Part of a small language model's weights: no biases in attention or MLP.
Each number is 50 + 12 x the weight over its row's rms, rounded and kept within 0 to 99. Layers, rows and columns count from 0. The size before them is the row's rms in percent of the matrix's.

# up: layer 3 MLP up, 1024x256, rms 0.0445, rows 294-307, columns 0-255
# down: layer 3 MLP down (transposed), 1024x256, rms 0.0338, rows 294-306, columns 0-255
up294 074:51 46 56 44 40 59 58 42 60 50 63 46 50 62 60 42 48 67 42 51 51 46 38 61 39 46 27 50 44 36 41 39 57 45 34 60 56 58 48 41 55 41 42 49 51 36 34 38 60 56 53 56 50 48 48 61 53 33 59 50 57 70 53 58 48 77 47 60 50 63 57 46 34 47 45 41 64 67 45 45 62 43 50 25 59 75 35 50 45 50 59 78 37 34 55 51 51 43 59 62 66 40 29 71 51 71 49 52 52 58 61 60 71 27 62 38 82 49 28 56 28 61 47 52 63 40 38 45 37 42 45 51 23 46 47 60 30 49 48 45 72 49 55 40 44 55 49 49 45 54 52 50 61 57 56 49 65 50 51 87 84 13 38 53 58 38 47 49 36 31 70 54 49 79 70 57 52 67 51 52 37 54 52 64 43 40 60 69 33 30 52 49 47 48 60 65 65 59 54 53 17 26 50 55 35 46 74 58 51 45 52 63 43 45 54 48 41 52 55 59 54 69 64 47 21 44 52 48 37 49 12 63 47 36 44 36 37 54 60 53 42 41 45 67 39 36 55 56 47 40 60 67 45 39 47 47
down294 041:30 47 53 61 45 60 15 41 56 47 54 67 55 49 57 78 41 64 58 50 51 24 52 40 45 57 43 57 48 61 64 51 42 39 35 38 56 55 49 64 35 31 45 33 19 41 38 58 35 59 48 56 58 48 57 47 53 74 58 63 57 62 22 60 70 44 66 35 21 55 20 45 59 71 52 46 36 62 50 52 39 64 29 59 33 59 60 41 66 35 54 45 64 28 55 32 47 41 48 61 51 33 47 32 48 54 50 61 52 52 68 51 55 65 53 59 36 54 44 60 64 48 63 43 55 42 42 52 53 57 48 59 37 54 42 63 72 56 49 46 41 36 40 26 42 59 51 56 61 57 57 59 44 41 50 35 29 64 45 53 36 51 44 61 38 54 62 64 58 33 24 39 52 63 73 44 75 33 52 32 53 50 57 65 31 50 68 43 53 32 35 52 52 42 48 67 62 39 55 56 69 35 56 42 50 20 41 70 52 36 35 39 54 50 71 63 72 49 48 47 61 36 41 50 46 47 54 57 56 49 36 43 51 66 46 58 72 30 46 46 56 27 40 48 46 53 70 24 44 49 54 50 53 65 54 44
up295 064:49 68 64 41 46 50 61 49 35 53 54 46 55 57 56 64 45 75 45 52 41 55 63 71 39 48 78 45 47 35 56 56 52 43 58 70 39 48 27 44 44 46 48 31 40 64 55 73 59 49 62 54 24 33 56 46 52 35 37 44 52 49 55 58 56 54 47 53 31 47 41 46 45 57 51 51 67 50 40 50 44 57 50 28 23 53 57 57 51 30 70 37 44 57 61 77 60 52 52 63 55 56 34 72 50 55 60 48 64 26 53 51 53 44 71 59 44 42 51 35 41 64 26 44 53 62 58 49 44 37 47 35 52 48 64 46 42 69 46 67 72 54 72 69 45 40 43 54 44 56 64 65 60 45 43 41 46 44 22 67 45 54 53 79 38 48 58 76 51 67 63 69 53 47 53 49 39 49 24 60 38 50 59 52 51 39 56 62 27 33 73 54 45 49 51 56 49 60 68 44 26 55 54 47 29 73 66 39 57 55 44 62 48 51 53 67 54 29 37 50 54 82 70 55 50 40 82 31 39 49 38 59 77 47 42 47 50 57 55 30 61 54 40 44 46 68 61 51 64 44 54 46 64 26 61 48
down295 016:52 32 42 49 62 59 35 40 47 45 39 61 56 49 25 62 42 13 54 50 62 33 43 48 47 96 45 39 48 38 63 53 39 61 46 52 54 50 45 49 44 52 63 44 48 57 35 54 54 63 50 37 36 48 40 65 54 73 28 51 60 46 68 68 36 42 54 58 54 57 38 84 74 57 50 49 43 51 54 56 60 64 62 60 44 43 49 52 52 41 52 37 53 65 46 51 44 45 38 35 50 33 64 30 65 55 42 59 59 37 58 64 45 68 62 57 51 40 63 56 48 25 65 42 39 50 55 43 48 39 39 49 59 44 40 47 72 42 42 60 60 51 43 42 43 31 51 47 72 50 53 49 54 38 58 48 30 42 63 46 44 52 64 59 46 58 63 60 56 49 46 53 56 54 79 55 52 47 46 40 49 44 44 44 55 68 56 30 68 57 49 57 50 48 53 66 44 21 44 45 51 46 48 47 37 53 53 76 41 50 36 33 23 51 65 47 94 43 32 66 32 14 70 53 38 38 47 51 39 39 40 53 53 66 47 53 47 69 61 62 54 55 71 52 72 37 63 48 55 54 57 26 53 65 24 57
up296 065:30 56 61 41 47 43 62 52 48 50 35 40 56 41 73 45 60 48 51 50 69 39 49 54 51 61 47 37 67 28 58 63 49 58 73 55 52 55 53 42 61 56 68 26 51 60 66 34 42 49 47 90 42 48 55 67 47 26 46 64 47 69 44 60 69 39 38 59 47 39 35 16 40 51 69 45 50 65 56 64 57 66 47 43 58 72 47 40 44 40 60 52 33 54 64 35 40 63 39 59 55 43 41 52 43 51 51 46 73 66 30 61 39 29 40 37 48 41 40 54 32 40 67 50 63 33 55 60 65 45 35 56 41 46 55 38 44 69 38 62 53 37 44 58 58 33 45 53 33 55 37 67 65 63 54 52 40 44 34 81 50 41 66 46 60 44 20 52 29 78 40 44 45 39 33 46 53 60 51 51 40 43 57 36 45 52 37 51 27 39 54 26 59 56 35 30 44 61 65 35 45 67 50 55 51 50 45 38 51 45 37 71 41 49 41 53 51 49 39 57 53 61 61 62 43 50 57 41 50 61 59 62 65 63 53 68 55 51 59 51 59 48 75 61 34 41 31 55 72 38 66 58 34 25 53 42
down296 019:33 42 32 44 68 43 47 49 35 38 55 48 79 70 39 69 27 48 64 64 57 61 46 58 50 67 54 52 34 60 50 65 26 37 36 57 45 62 64 55 67 60 41 56 52 35 57 41 42 66 33 46 35 37 38 59 37 39 46 78 47 61 56 58 57 62 56 32 60 37 48 40 63 48 45 40 62 52 61 57 78 63 51 63 81 53 56 36 54 43 41 19 54 55 53 40 63 50 47 25 54 46 53 40 91 50 29 37 41 42 43 70 59 62 60 54 58 55 62 42 44 39 54 57 41 35 45 64 56 60 58 57 38 33 51 65 52 50 46 59 35 63 44 62 59 37 41 24 62 57 64 53 79 37 49 44 55 46 53 50 55 51 56 57 65 60 37 56 45 43 57 47 75 39 44 56 34 24 53 37 62 59 58 60 40 32 47 39 69 47 62 64 53 20 61 56 63 48 65 52 36 53 53 49 48 31 58 42 57 72 46 34 50 40 51 65 58 57 72 56 40 38 45 50 62 44 63 50 50 42 46 39 67 52 48 63 41 62 53 51 64 48 65 69 50 44 66 65 52 43 69 29 36 54 51 63
up297 151:51 58 63 27 72 49 39 53 62 61 48 48 45 40 60 42 50 47 45 56 81 65 68 62 48 47 46 44 45 60 39 60 55 53 38 46 31 41 47 38 67 56 54 55 61 34 53 42 60 41 44 46 55 51 54 53 37 41 44 45 63 76 44 42 47 56 45 41 62 49 48 38 55 52 71 23 61 48 72 61 50 56 58 41 31 49 57 58 49 48 57 34 53 52 54 34 44 79 45 40 46 61 49 55 57 47 60 49 68 40 28 39 49 49 61 37 46 36 30 47 53 60 55 39 52 52 45 52 69 33 44 52 36 53 62 66 54 45 29 71 65 65 47 60 59 34 63 54 37 40 47 48 61 51 47 64 72 29 55 54 63 42 39 52 65 36 49 55 54 46 45 29 56 44 35 76 35 40 44 67 09 48 31 56 48 53 44 69 55 50 55 38 22 28 15 56 49 85 48 59 46 45 51 47 15 53 55 61 34 40 62 52 40 41 41 56 59 41 31 57 44 69 45 43 54 51 78 46 29 51 59 87 49 56 59 48 36 34 62 53 39 37 58 67 44 46 55 68 50 34 47 59 54 50 53 58
down297 174:42 60 50 60 72 37 51 52 57 55 54 56 54 55 31 51 51 48 44 42 46 66 58 46 48 66 47 45 68 49 52 50 60 87 51 19 43 49 29 43 61 48 47 48 43 46 45 65 68 24 46 33 56 45 41 76 52 31 43 41 53 63 49 58 60 57 52 36 74 40 30 57 54 56 48 33 53 43 43 16 65 44 52 32 26 49 37 65 45 66 58 49 62 54 52 37 42 59 58 32 66 52 61 69 55 38 51 45 54 25 61 49 44 52 68 53 49 58 38 45 36 47 77 61 43 40 66 52 56 75 58 28 55 54 67 67 54 28 25 41 69 54 60 56 46 56 36 53 39 60 59 53 61 53 53 43 53 39 56 55 45 42 60 67 42 40 41 48 52 31 61 39 48 43 25 59 37 49 50 56 51 38 67 53 43 53 54 54 65 63 48 52 62 34 68 62 71 53 63 43 59 56 74 55 61 43 47 48 58 53 51 58 62 44 34 48 44 53 47 43 40 50 48 37 73 66 46 47 33 71 53 33 49 63 45 58 58 32 39 57 63 35 56 42 34 27 64 25 39 40 87 53 24 38 57 60
up298 066:63 61 75 46 46 31 44 66 47 74 63 45 53 50 37 30 46 37 16 33 48 44 65 56 44 40 66 46 71 49 42 40 42 61 69 82 47 74 48 45 37 40 42 64 36 43 58 39 51 32 53 51 46 40 29 48 61 74 33 57 16 61 52 53 36 48 55 72 53 37 29 20 67 34 23 43 53 50 44 42 44 32 75 48 54 48 65 55 44 42 78 48 41 45 43 43 58 50 71 57 51 51 58 51 41 61 48 48 45 54 57 46 55 50 43 21 48 52 43 41 34 54 32 18 48 43 48 43 35 56 56 47 62 49 56 56 70 57 44 48 52 30 47 49 38 42 51 41 40 44 66 40 45 66 38 36 60 46 45 56 45 54 41 40 63 41 29 51 31 42 56 72 43 39 40 34 54 62 56 65 53 52 63 56 40 51 42 63 36 45 57 35 46 65 44 42 59 37 38 61 40 64 53 40 65 46 30 52 43 62 55 72 38 42 49 39 31 36 65 50 89 64 46 50 61 70 51 44 54 43 57 53 41 50 45 42 41 53 51 35 37 62 31 64 49 53 51 51 52 44 72 48 59 46 62 49
down298 026:65 30 48 47 65 44 59 50 62 42 53 52 55 52 49 64 43 38 57 50 55 39 33 31 55 29 50 56 59 50 60 56 55 62 71 35 36 59 45 41 28 51 31 56 51 26 60 63 58 41 43 36 51 48 44 64 72 56 50 53 82 44 59 55 37 67 41 53 55 57 57 79 52 53 54 52 58 58 46 49 65 44 26 61 73 58 55 64 53 34 58 40 33 58 30 40 39 56 61 59 37 59 68 38 68 73 62 48 43 61 54 50 59 71 31 48 43 47 54 42 61 53 53 48 36 48 67 49 50 45 59 46 45 24 39 53 42 42 43 48 38 46 32 52 48 59 77 19 43 54 49 47 50 76 39 54 60 60 45 54 46 61 47 64 62 39 67 58 41 53 29 70 49 51 45 65 48 20 62 49 66 32 38 34 58 81 60 55 56 60 39 52 50 69 47 70 41 43 36 31 71 64 65 47 54 50 56 58 51 60 68 41 53 57 42 56 44 38 48 53 39 55 53 58 73 62 18 59 54 36 64 44 50 44 45 59 40 78 66 50 43 61 42 46 55 43 56 49 58 65 29 26 65 72 60 66
up299 150:35 48 51 25 40 58 35 40 42 48 46 51 48 22 50 30 57 40 48 38 48 41 42 56 18 37 32 42 42 43 67 28 56 66 47 50 74 38 44 29 64 66 52 49 58 34 48 49 39 58 37 33 47 42 45 43 36 46 47 48 46 54 59 33 46 68 37 55 64 59 53 44 31 52 45 48 37 48 65 54 30 52 69 43 53 66 45 38 55 61 70 41 72 50 37 75 50 45 57 36 47 65 30 58 46 46 75 64 72 41 31 60 58 54 77 68 60 56 23 51 42 60 39 38 49 57 46 51 60 44 61 59 44 80 61 54 40 53 66 53 31 52 67 45 57 65 36 45 28 44 62 52 35 63 33 47 49 36 53 64 42 59 42 56 57 20 47 53 56 39 78 41 44 53 53 63 49 67 45 48 58 62 35 57 19 18 20 71 48 40 45 45 34 54 48 40 55 51 43 30 63 67 52 40 46 49 47 53 35 51 42 61 58 42 52 38 47 49 38 42 66 60 55 54 56 58 63 47 74 48 54 74 76 55 51 58 56 59 47 55 52 41 45 44 49 40 47 63 57 56 58 34 51 57 50 44
down299 192:60 36 60 39 25 56 60 60 28 70 50 37 49 49 37 49 25 38 48 58 43 60 38 49 39 47 38 48 55 78 40 40 30 48 61 51 64 57 69 39 67 50 52 52 68 34 64 45 48 26 41 61 42 58 32 56 39 44 55 68 51 57 34 44 48 69 37 38 56 66 53 42 53 56 35 51 42 63 45 38 35 50 51 74 83 63 48 24 65 48 38 37 61 59 37 44 58 36 45 34 20 52 50 48 54 64 57 44 48 48 53 44 59 60 36 89 26 61 41 56 41 48 49 70 41 48 38 55 46 56 70 74 40 33 60 54 81 52 51 71 54 59 51 37 67 47 54 44 32 47 37 49 73 41 35 57 55 42 47 40 43 52 42 69 50 32 79 55 54 37 66 66 64 51 58 61 41 60 42 56 52 36 59 48 45 43 42 57 53 65 61 59 50 32 54 49 64 47 49 63 40 54 45 29 41 56 41 60 41 59 42 74 63 42 59 62 49 52 38 43 63 61 26 53 56 58 57 53 45 37 54 57 68 48 68 50 55 65 40 70 61 39 49 46 52 58 23 64 34 54 50 56 35 58 63 40
up300 070:57 60 59 35 61 40 54 67 64 53 54 58 43 49 67 31 64 38 37 37 43 38 50 37 42 43 59 58 59 42 25 42 45 29 55 48 53 41 47 59 59 32 43 55 41 57 56 41 49 52 50 67 34 57 44 41 63 38 46 65 56 47 49 70 48 58 35 39 37 51 60 45 28 40 63 35 61 49 32 48 51 52 64 34 38 54 53 31 40 34 62 58 32 49 32 46 60 61 61 31 45 57 59 60 56 59 71 53 61 49 60 63 53 46 41 37 59 44 42 59 43 54 48 42 63 63 44 58 68 56 65 47 71 34 52 55 47 50 52 65 66 56 62 64 53 50 42 48 40 46 70 59 47 46 50 35 59 72 41 52 51 50 45 51 47 22 63 49 29 30 61 35 66 38 38 55 45 60 61 60 30 53 65 35 47 55 38 61 42 44 87 15 71 39 39 31 50 71 48 63 58 19 38 25 55 52 29 58 46 68 57 77 60 41 40 59 45 51 51 72 46 88 58 53 28 45 63 31 35 44 58 54 52 65 40 56 62 37 51 61 44 50 48 63 47 44 43 75 62 48 52 62 48 29 63 51
down300 040:44 68 48 30 38 50 46 47 63 50 37 59 46 65 52 43 44 46 41 32 53 22 37 64 45 44 60 51 33 59 36 42 55 51 34 68 67 38 46 58 47 56 69 52 71 52 50 59 56 70 51 69 58 32 38 45 45 41 62 46 40 38 28 54 22 44 50 40 63 54 67 50 52 65 51 58 45 50 45 42 63 51 57 57 57 29 50 48 72 28 39 30 52 45 55 59 62 44 46 34 64 67 54 55 46 55 59 46 58 65 35 68 65 42 64 54 43 73 34 31 59 51 45 62 48 41 63 42 31 56 46 65 52 31 45 48 24 35 59 66 47 67 44 47 58 39 63 64 39 51 41 34 25 44 48 65 47 41 55 52 41 37 32 22 50 43 39 47 56 35 48 55 48 53 41 50 60 51 34 64 52 46 60 20 56 45 61 48 33 24 69 39 41 70 45 53 60 47 61 63 52 59 51 39 37 41 58 73 45 49 64 62 68 31 48 75 54 41 40 47 22 37 68 66 28 27 53 67 26 38 59 53 35 57 47 46 50 38 66 60 50 38 30 49 65 63 31 61 37 41 39 45 54 40 44 46
up301 074:27 63 68 27 43 47 50 57 23 71 75 42 40 48 73 46 46 43 29 49 40 51 35 54 35 38 45 56 59 62 50 35 49 61 44 48 46 44 64 54 32 48 62 59 52 52 49 36 67 49 58 49 54 40 37 53 56 66 36 54 45 53 54 45 70 64 58 37 59 59 53 35 50 56 54 49 48 65 61 58 43 54 55 28 64 63 59 44 42 65 59 74 47 47 48 74 90 53 63 48 55 59 32 47 36 50 60 66 48 23 66 65 67 41 45 45 54 56 51 56 56 42 44 27 56 73 35 40 42 62 76 33 54 53 39 57 60 48 71 40 57 41 44 47 31 59 70 33 33 36 69 60 55 64 60 66 62 37 39 44 62 50 44 51 47 48 40 37 49 42 65 45 68 30 45 51 51 55 45 47 46 64 87 56 42 50 51 58 24 56 58 42 56 65 42 39 58 74 37 57 46 47 31 39 30 48 44 42 56 61 63 65 41 47 46 60 45 39 49 44 46 52 42 42 52 74 80 47 49 52 58 61 58 53 47 23 59 45 51 44 49 59 36 91 33 46 52 49 56 53 66 46 42 47 46 49
down301 046:61 46 54 37 49 47 06 35 38 45 62 55 86 43 63 53 58 63 42 65 42 46 43 72 47 60 83 33 40 53 59 43 41 46 63 39 62 51 66 50 69 63 50 64 59 60 65 22 63 50 37 58 45 59 57 51 71 58 47 52 53 46 44 44 66 50 39 45 41 56 52 41 26 46 54 32 53 42 40 54 48 29 41 54 57 43 55 57 47 34 50 39 43 65 40 27 40 28 67 55 29 54 40 42 30 69 49 62 53 55 48 77 60 51 58 32 47 35 52 37 40 55 36 57 61 53 35 52 74 48 68 56 28 40 46 51 34 62 54 52 53 55 42 57 56 47 41 40 51 49 49 35 46 51 48 53 59 60 66 61 57 59 45 62 42 37 52 58 47 66 57 31 48 40 72 58 41 37 50 45 45 64 48 47 53 61 29 54 33 58 64 63 41 40 61 49 56 44 44 44 65 52 53 55 51 47 37 64 31 36 51 64 35 56 35 56 60 64 62 86 45 49 65 50 61 77 44 39 44 54 49 46 55 46 25 55 80 49 77 54 58 69 34 41 45 44 52 72 61 31 65 64 55 56 45 34
up302 067:35 70 78 19 49 46 34 55 35 53 39 60 59 55 66 45 59 59 22 34 62 30 42 33 42 61 50 59 33 42 46 59 49 54 61 90 46 42 55 58 51 49 46 58 34 44 53 43 40 75 73 60 34 43 41 53 42 46 51 44 33 36 50 44 67 61 54 32 49 65 31 48 43 30 53 45 45 60 20 54 58 44 55 39 51 64 53 32 49 58 66 50 42 54 46 69 30 58 53 53 59 45 61 60 37 55 55 39 52 59 70 67 34 35 54 41 47 52 41 60 50 50 35 34 46 44 70 75 54 44 69 39 42 39 66 39 22 52 52 73 70 59 44 46 57 59 52 45 52 63 42 52 62 60 54 68 61 48 33 63 48 31 42 56 61 23 50 22 48 52 57 63 57 56 37 44 60 41 47 65 58 70 59 46 46 33 39 51 35 48 44 32 29 57 60 45 50 56 37 43 42 61 66 55 47 53 34 35 52 74 69 63 40 36 54 63 54 47 56 58 43 47 58 59 41 44 66 62 31 47 25 63 65 44 57 42 58 51 64 44 48 56 41 48 29 54 48 51 72 54 40 57 52 41 66 27
down302 025:32 52 52 58 41 78 41 38 36 57 76 64 52 39 69 30 59 49 39 66 42 43 38 33 26 28 53 41 48 72 46 41 42 56 66 56 46 58 53 49 67 35 71 71 50 26 57 52 44 26 56 55 61 45 43 49 25 36 35 58 43 48 45 42 38 42 31 42 54 61 56 52 56 52 51 65 34 55 40 64 67 39 56 57 55 58 50 50 49 30 42 36 51 47 23 36 40 46 46 45 67 47 37 32 41 38 33 43 15 36 56 53 42 71 32 57 47 64 57 61 65 44 38 47 34 38 57 61 64 57 66 50 45 61 53 49 47 43 60 42 44 33 40 42 49 67 38 48 37 65 57 36 47 62 46 56 49 48 64 32 41 46 48 68 52 51 48 40 46 57 38 56 59 55 57 56 79 39 50 68 68 31 44 31 40 39 51 61 53 53 57 41 48 36 56 30 63 49 54 54 56 59 53 53 25 30 52 55 33 29 67 66 31 31 44 40 49 47 65 63 26 61 60 31 69 47 47 43 47 43 62 39 33 37 52 62 63 48 34 59 24 55 49 30 46 50 56 66 41 68 37 46 52 46 67 55
up303 073:49 71 63 27 57 41 36 42 46 58 48 33 64 44 74 53 73 68 43 44 61 25 58 50 30 45 52 53 49 47 55 38 46 41 62 76 38 43 47 47 47 58 52 44 46 49 47 58 52 55 75 32 33 49 66 59 56 68 56 54 28 60 71 67 35 42 35 48 60 39 40 23 52 44 50 46 71 57 30 45 41 20 54 52 30 45 71 73 55 61 54 41 36 47 49 45 60 45 60 60 55 59 56 68 48 48 43 44 66 63 67 72 49 38 32 50 64 67 57 39 45 47 42 32 61 50 43 75 48 68 39 52 46 62 53 49 54 50 48 67 52 55 73 48 50 49 46 51 49 34 73 24 57 53 60 51 60 40 64 52 62 56 35 52 48 44 41 33 56 52 59 59 36 25 56 24 42 62 46 36 41 45 45 57 50 45 34 61 51 37 69 45 43 51 42 42 45 67 65 50 47 47 45 49 50 47 53 49 50 52 56 54 34 47 46 53 41 60 72 67 56 69 84 60 48 37 46 18 59 64 49 48 38 41 72 49 59 31 58 36 46 68 57 62 24 33 41 70 69 47 48 69 43 68 55 47
down303 040:43 40 51 63 29 64 55 51 54 55 71 54 47 27 49 39 50 49 56 65 29 54 51 62 38 35 47 58 51 55 47 55 63 43 46 43 62 56 62 55 40 42 46 56 28 56 51 41 49 51 40 68 59 50 47 48 51 46 65 53 53 61 35 50 54 47 49 44 53 45 29 66 30 71 49 62 54 39 45 69 35 62 41 54 48 78 64 36 51 58 61 74 56 44 54 37 52 60 40 41 31 47 52 38 51 49 59 38 52 48 62 34 57 71 53 40 42 47 63 38 55 23 54 49 49 40 70 31 62 42 72 38 62 21 38 38 61 24 29 47 53 42 47 28 48 39 42 43 56 38 46 48 52 52 50 29 47 77 49 34 72 50 55 61 41 63 55 49 64 64 54 32 44 58 55 59 48 57 55 41 56 72 51 49 52 28 60 37 51 40 56 58 54 67 53 66 54 59 17 35 86 31 24 55 22 40 53 52 65 62 61 64 62 68 40 41 50 42 28 30 44 31 21 67 58 37 63 63 63 47 40 60 57 60 56 46 69 57 47 41 59 50 31 47 60 53 69 40 48 42 42 53 50 35 34 50
up304 075:44 63 70 38 28 39 46 60 38 44 45 55 70 54 50 20 71 59 32 69 60 46 53 60 55 53 61 56 65 50 33 45 32 65 68 69 47 59 70 39 53 75 55 35 47 57 46 49 46 63 42 63 47 47 53 58 57 46 48 60 62 53 32 50 49 39 26 46 50 64 42 48 35 33 67 43 54 65 42 79 37 46 42 35 47 70 40 59 34 65 72 49 44 58 62 37 52 69 58 45 50 51 66 63 66 39 88 59 53 42 57 54 58 31 29 36 48 35 50 52 48 51 64 42 60 42 49 61 29 52 60 49 47 34 58 36 44 43 54 42 70 39 46 44 35 59 46 43 44 63 64 42 35 64 60 56 64 68 49 54 60 30 46 52 47 43 58 71 50 48 89 69 53 34 59 51 52 62 50 65 43 49 66 50 35 50 31 72 40 38 67 57 62 56 61 43 58 50 41 76 43 39 31 59 51 52 24 41 50 59 50 54 56 46 30 76 50 50 52 36 34 51 64 43 58 54 60 39 46 56 48 65 44 55 45 45 49 29 54 39 55 50 46 64 42 52 39 55 44 47 63 70 54 28 42 20
down304 042:37 44 59 74 52 60 42 60 40 52 45 45 40 40 56 48 66 56 55 66 39 70 59 57 45 52 67 44 41 46 57 62 61 65 47 56 36 62 40 75 34 39 34 47 54 44 53 46 27 42 59 67 50 32 60 32 47 68 45 54 38 52 53 55 47 61 80 48 33 31 47 37 68 57 53 70 68 44 64 73 56 47 59 48 49 55 27 52 50 55 39 53 52 42 37 54 63 35 53 39 73 55 63 57 57 43 29 38 60 31 67 71 45 56 38 48 45 29 53 54 60 41 51 57 47 44 58 45 38 55 56 38 60 81 55 46 65 22 61 40 40 63 63 50 55 33 57 61 48 56 46 17 41 59 58 44 30 41 53 52 50 43 49 63 53 59 59 76 43 50 48 64 37 36 37 54 49 46 61 36 58 35 67 20 66 35 61 39 56 42 57 57 57 43 38 48 41 37 33 50 59 34 47 64 60 47 47 43 42 64 39 25 37 69 39 46 50 63 40 61 54 54 66 40 46 64 40 73 29 37 50 62 38 65 65 43 50 57 16 50 32 63 23 55 60 45 58 54 44 30 44 71 55 47 45 46
up305 087:39 73 65 34 33 50 41 60 34 47 70 28 72 38 53 35 40 56 31 54 45 63 44 71 28 50 62 45 60 46 48 46 33 41 38 52 44 42 59 56 56 49 54 57 50 58 50 31 37 33 55 60 15 46 51 55 58 49 50 49 48 58 40 37 59 50 43 65 65 42 49 36 43 58 56 46 40 76 48 53 44 45 68 24 66 53 50 43 68 45 69 43 48 49 58 39 53 48 41 36 65 42 54 54 19 31 65 70 50 43 40 49 52 35 52 54 46 43 32 54 52 45 52 70 49 48 33 29 31 53 60 39 40 52 74 53 46 65 66 49 56 40 70 42 37 75 47 36 41 38 57 63 37 67 65 73 64 50 50 47 63 51 55 42 72 45 36 54 49 57 71 40 67 43 59 43 22 51 44 69 52 84 54 45 43 37 55 62 37 29 62 30 46 46 54 49 65 72 56 51 32 30 46 55 32 35 39 37 50 48 40 45 47 48 44 52 53 30 72 30 71 54 67 60 60 43 65 49 59 43 38 52 51 53 51 46 39 53 66 24 46 44 47 63 52 48 42 71 63 52 57 37 43 54 29 49
down305 072:27 47 51 45 49 54 60 34 73 40 57 47 30 50 42 60 34 25 43 39 32 47 50 35 56 40 70 45 59 36 44 54 51 30 54 42 44 57 43 63 40 62 53 83 54 70 47 55 58 67 47 39 59 27 40 42 52 37 38 33 21 62 54 64 57 22 42 53 47 40 78 55 47 37 62 22 57 70 38 62 33 57 41 66 50 57 63 51 58 59 54 78 58 63 44 56 33 41 44 54 61 37 50 57 50 47 52 51 42 49 58 58 51 52 55 62 43 42 52 38 69 41 33 54 31 56 60 39 51 62 67 40 52 51 42 39 42 34 57 49 54 72 49 39 44 68 42 41 63 41 40 78 51 54 45 37 30 58 57 63 48 33 62 38 38 53 37 61 50 34 38 33 72 26 33 49 58 49 44 36 58 41 47 61 66 43 47 59 34 69 47 44 51 51 57 53 49 49 57 41 64 58 51 62 42 51 50 28 55 42 56 64 59 36 59 57 57 69 41 38 40 47 49 36 50 09 34 38 31 48 41 33 61 43 32 61 61 46 40 62 74 18 59 43 50 64 55 59 42 58 59 62 58 52 52 58
up306 066:35 56 49 54 51 44 55 74 65 58 60 52 39 38 48 34 53 51 39 54 49 54 29 53 35 44 42 29 63 40 55 42 47 31 48 45 59 43 57 53 57 46 49 61 40 56 47 64 65 43 76 65 70 37 24 67 47 36 41 40 61 56 33 42 42 44 30 33 49 49 39 46 43 49 57 38 52 53 60 46 41 59 37 16 28 63 34 48 65 47 70 68 61 35 33 70 67 51 54 47 49 56 51 56 34 41 59 45 30 39 52 68 46 34 38 58 68 29 55 45 50 51 51 32 59 52 24 58 55 48 55 39 53 61 54 55 35 62 70 49 67 48 62 71 72 52 64 35 43 64 53 68 62 64 63 66 59 45 37 58 52 54 62 45 52 42 48 55 38 62 57 26 53 54 26 34 49 44 62 69 21 48 51 54 57 30 55 59 43 51 68 25 28 69 30 42 46 71 56 56 39 51 46 45 45 42 32 31 42 54 52 52 47 46 37 39 52 50 47 57 33 59 64 60 50 36 52 28 51 59 57 54 51 62 62 37 28 52 64 62 46 53 43 64 34 36 65 45 44 54 73 51 34 23 52 25
down306 018:52 55 47 44 65 48 48 39 56 29 55 51 60 55 35 59 45 44 58 45 48 51 63 59 57 55 53 47 47 54 56 63 30 40 54 31 50 57 48 64 73 50 43 44 55 46 39 54 45 46 38 51 60 45 32 61 50 39 16 45 63 47 40 49 59 45 67 29 55 42 55 63 67 69 46 52 55 35 57 43 89 57 53 71 47 57 46 53 48 40 68 45 40 51 36 39 52 46 58 54 41 61 67 37 51 34 39 44 56 54 57 60 52 61 38 50 50 23 52 39 53 42 60 60 49 59 65 60 76 46 40 57 55 38 40 99 56 33 38 42 34 47 00 48 42 50 46 63 45 42 46 44 55 40 59 47 37 30 50 51 50 49 55 51 54 61 57 40 62 41 55 53 37 56 64 46 46 36 51 51 40 41 43 44 50 62 74 39 67 62 41 57 65 63 57 69 51 42 65 47 56 55 56 56 56 56 53 68 44 41 47 41 04 38 65 48 54 43 41 66 32 38 52 43 57 40 40 59 25 54 56 55 50 49 68 64 54 63 52 51 52 37 65 44 44 42 47 39 47 74 48 49 47 57 62 71
up307 130:81 58 55 17 55 52 40 52 70 53 62 48 34 53 56 11 46 61 34 62 29 55 49 34 42 60 43 55 37 55 44 37 43 43 42 48 47 34 47 36 64 61 57 56 30 45 41 54 54 46 51 46 61 40 53 53 28 54 56 49 42 44 45 39 49 51 40 62 59 49 20 34 33 51 63 29 51 42 44 36 59 54 55 36 41 36 43 74 52 57 50 49 40 32 50 64 60 44 44 40 54 71 61 55 50 42 50 36 57 53 53 42 61 43 53 62 26 28 57 40 59 60 67 42 46 48 50 52 58 47 48 37 43 33 56 63 54 61 24 56 42 74 42 51 62 54 85 61 43 48 50 36 40 51 46 57 61 45 64 74 58 43 62 63 58 41 49 47 50 80 67 48 29 20 53 38 44 74 42 66 51 58 53 22 48 41 27 62 39 49 71 54 65 59 38 45 26 50 60 43 57 29 55 34 58 39 54 41 45 40 37 48 40 61 56 47 53 52 29 56 57 33 46 45 54 52 73 43 48 41 62 30 71 53 62 56 52 67 45 45 38 63 47 48 21 49 32 57 54 39 55 48 29 44 41 48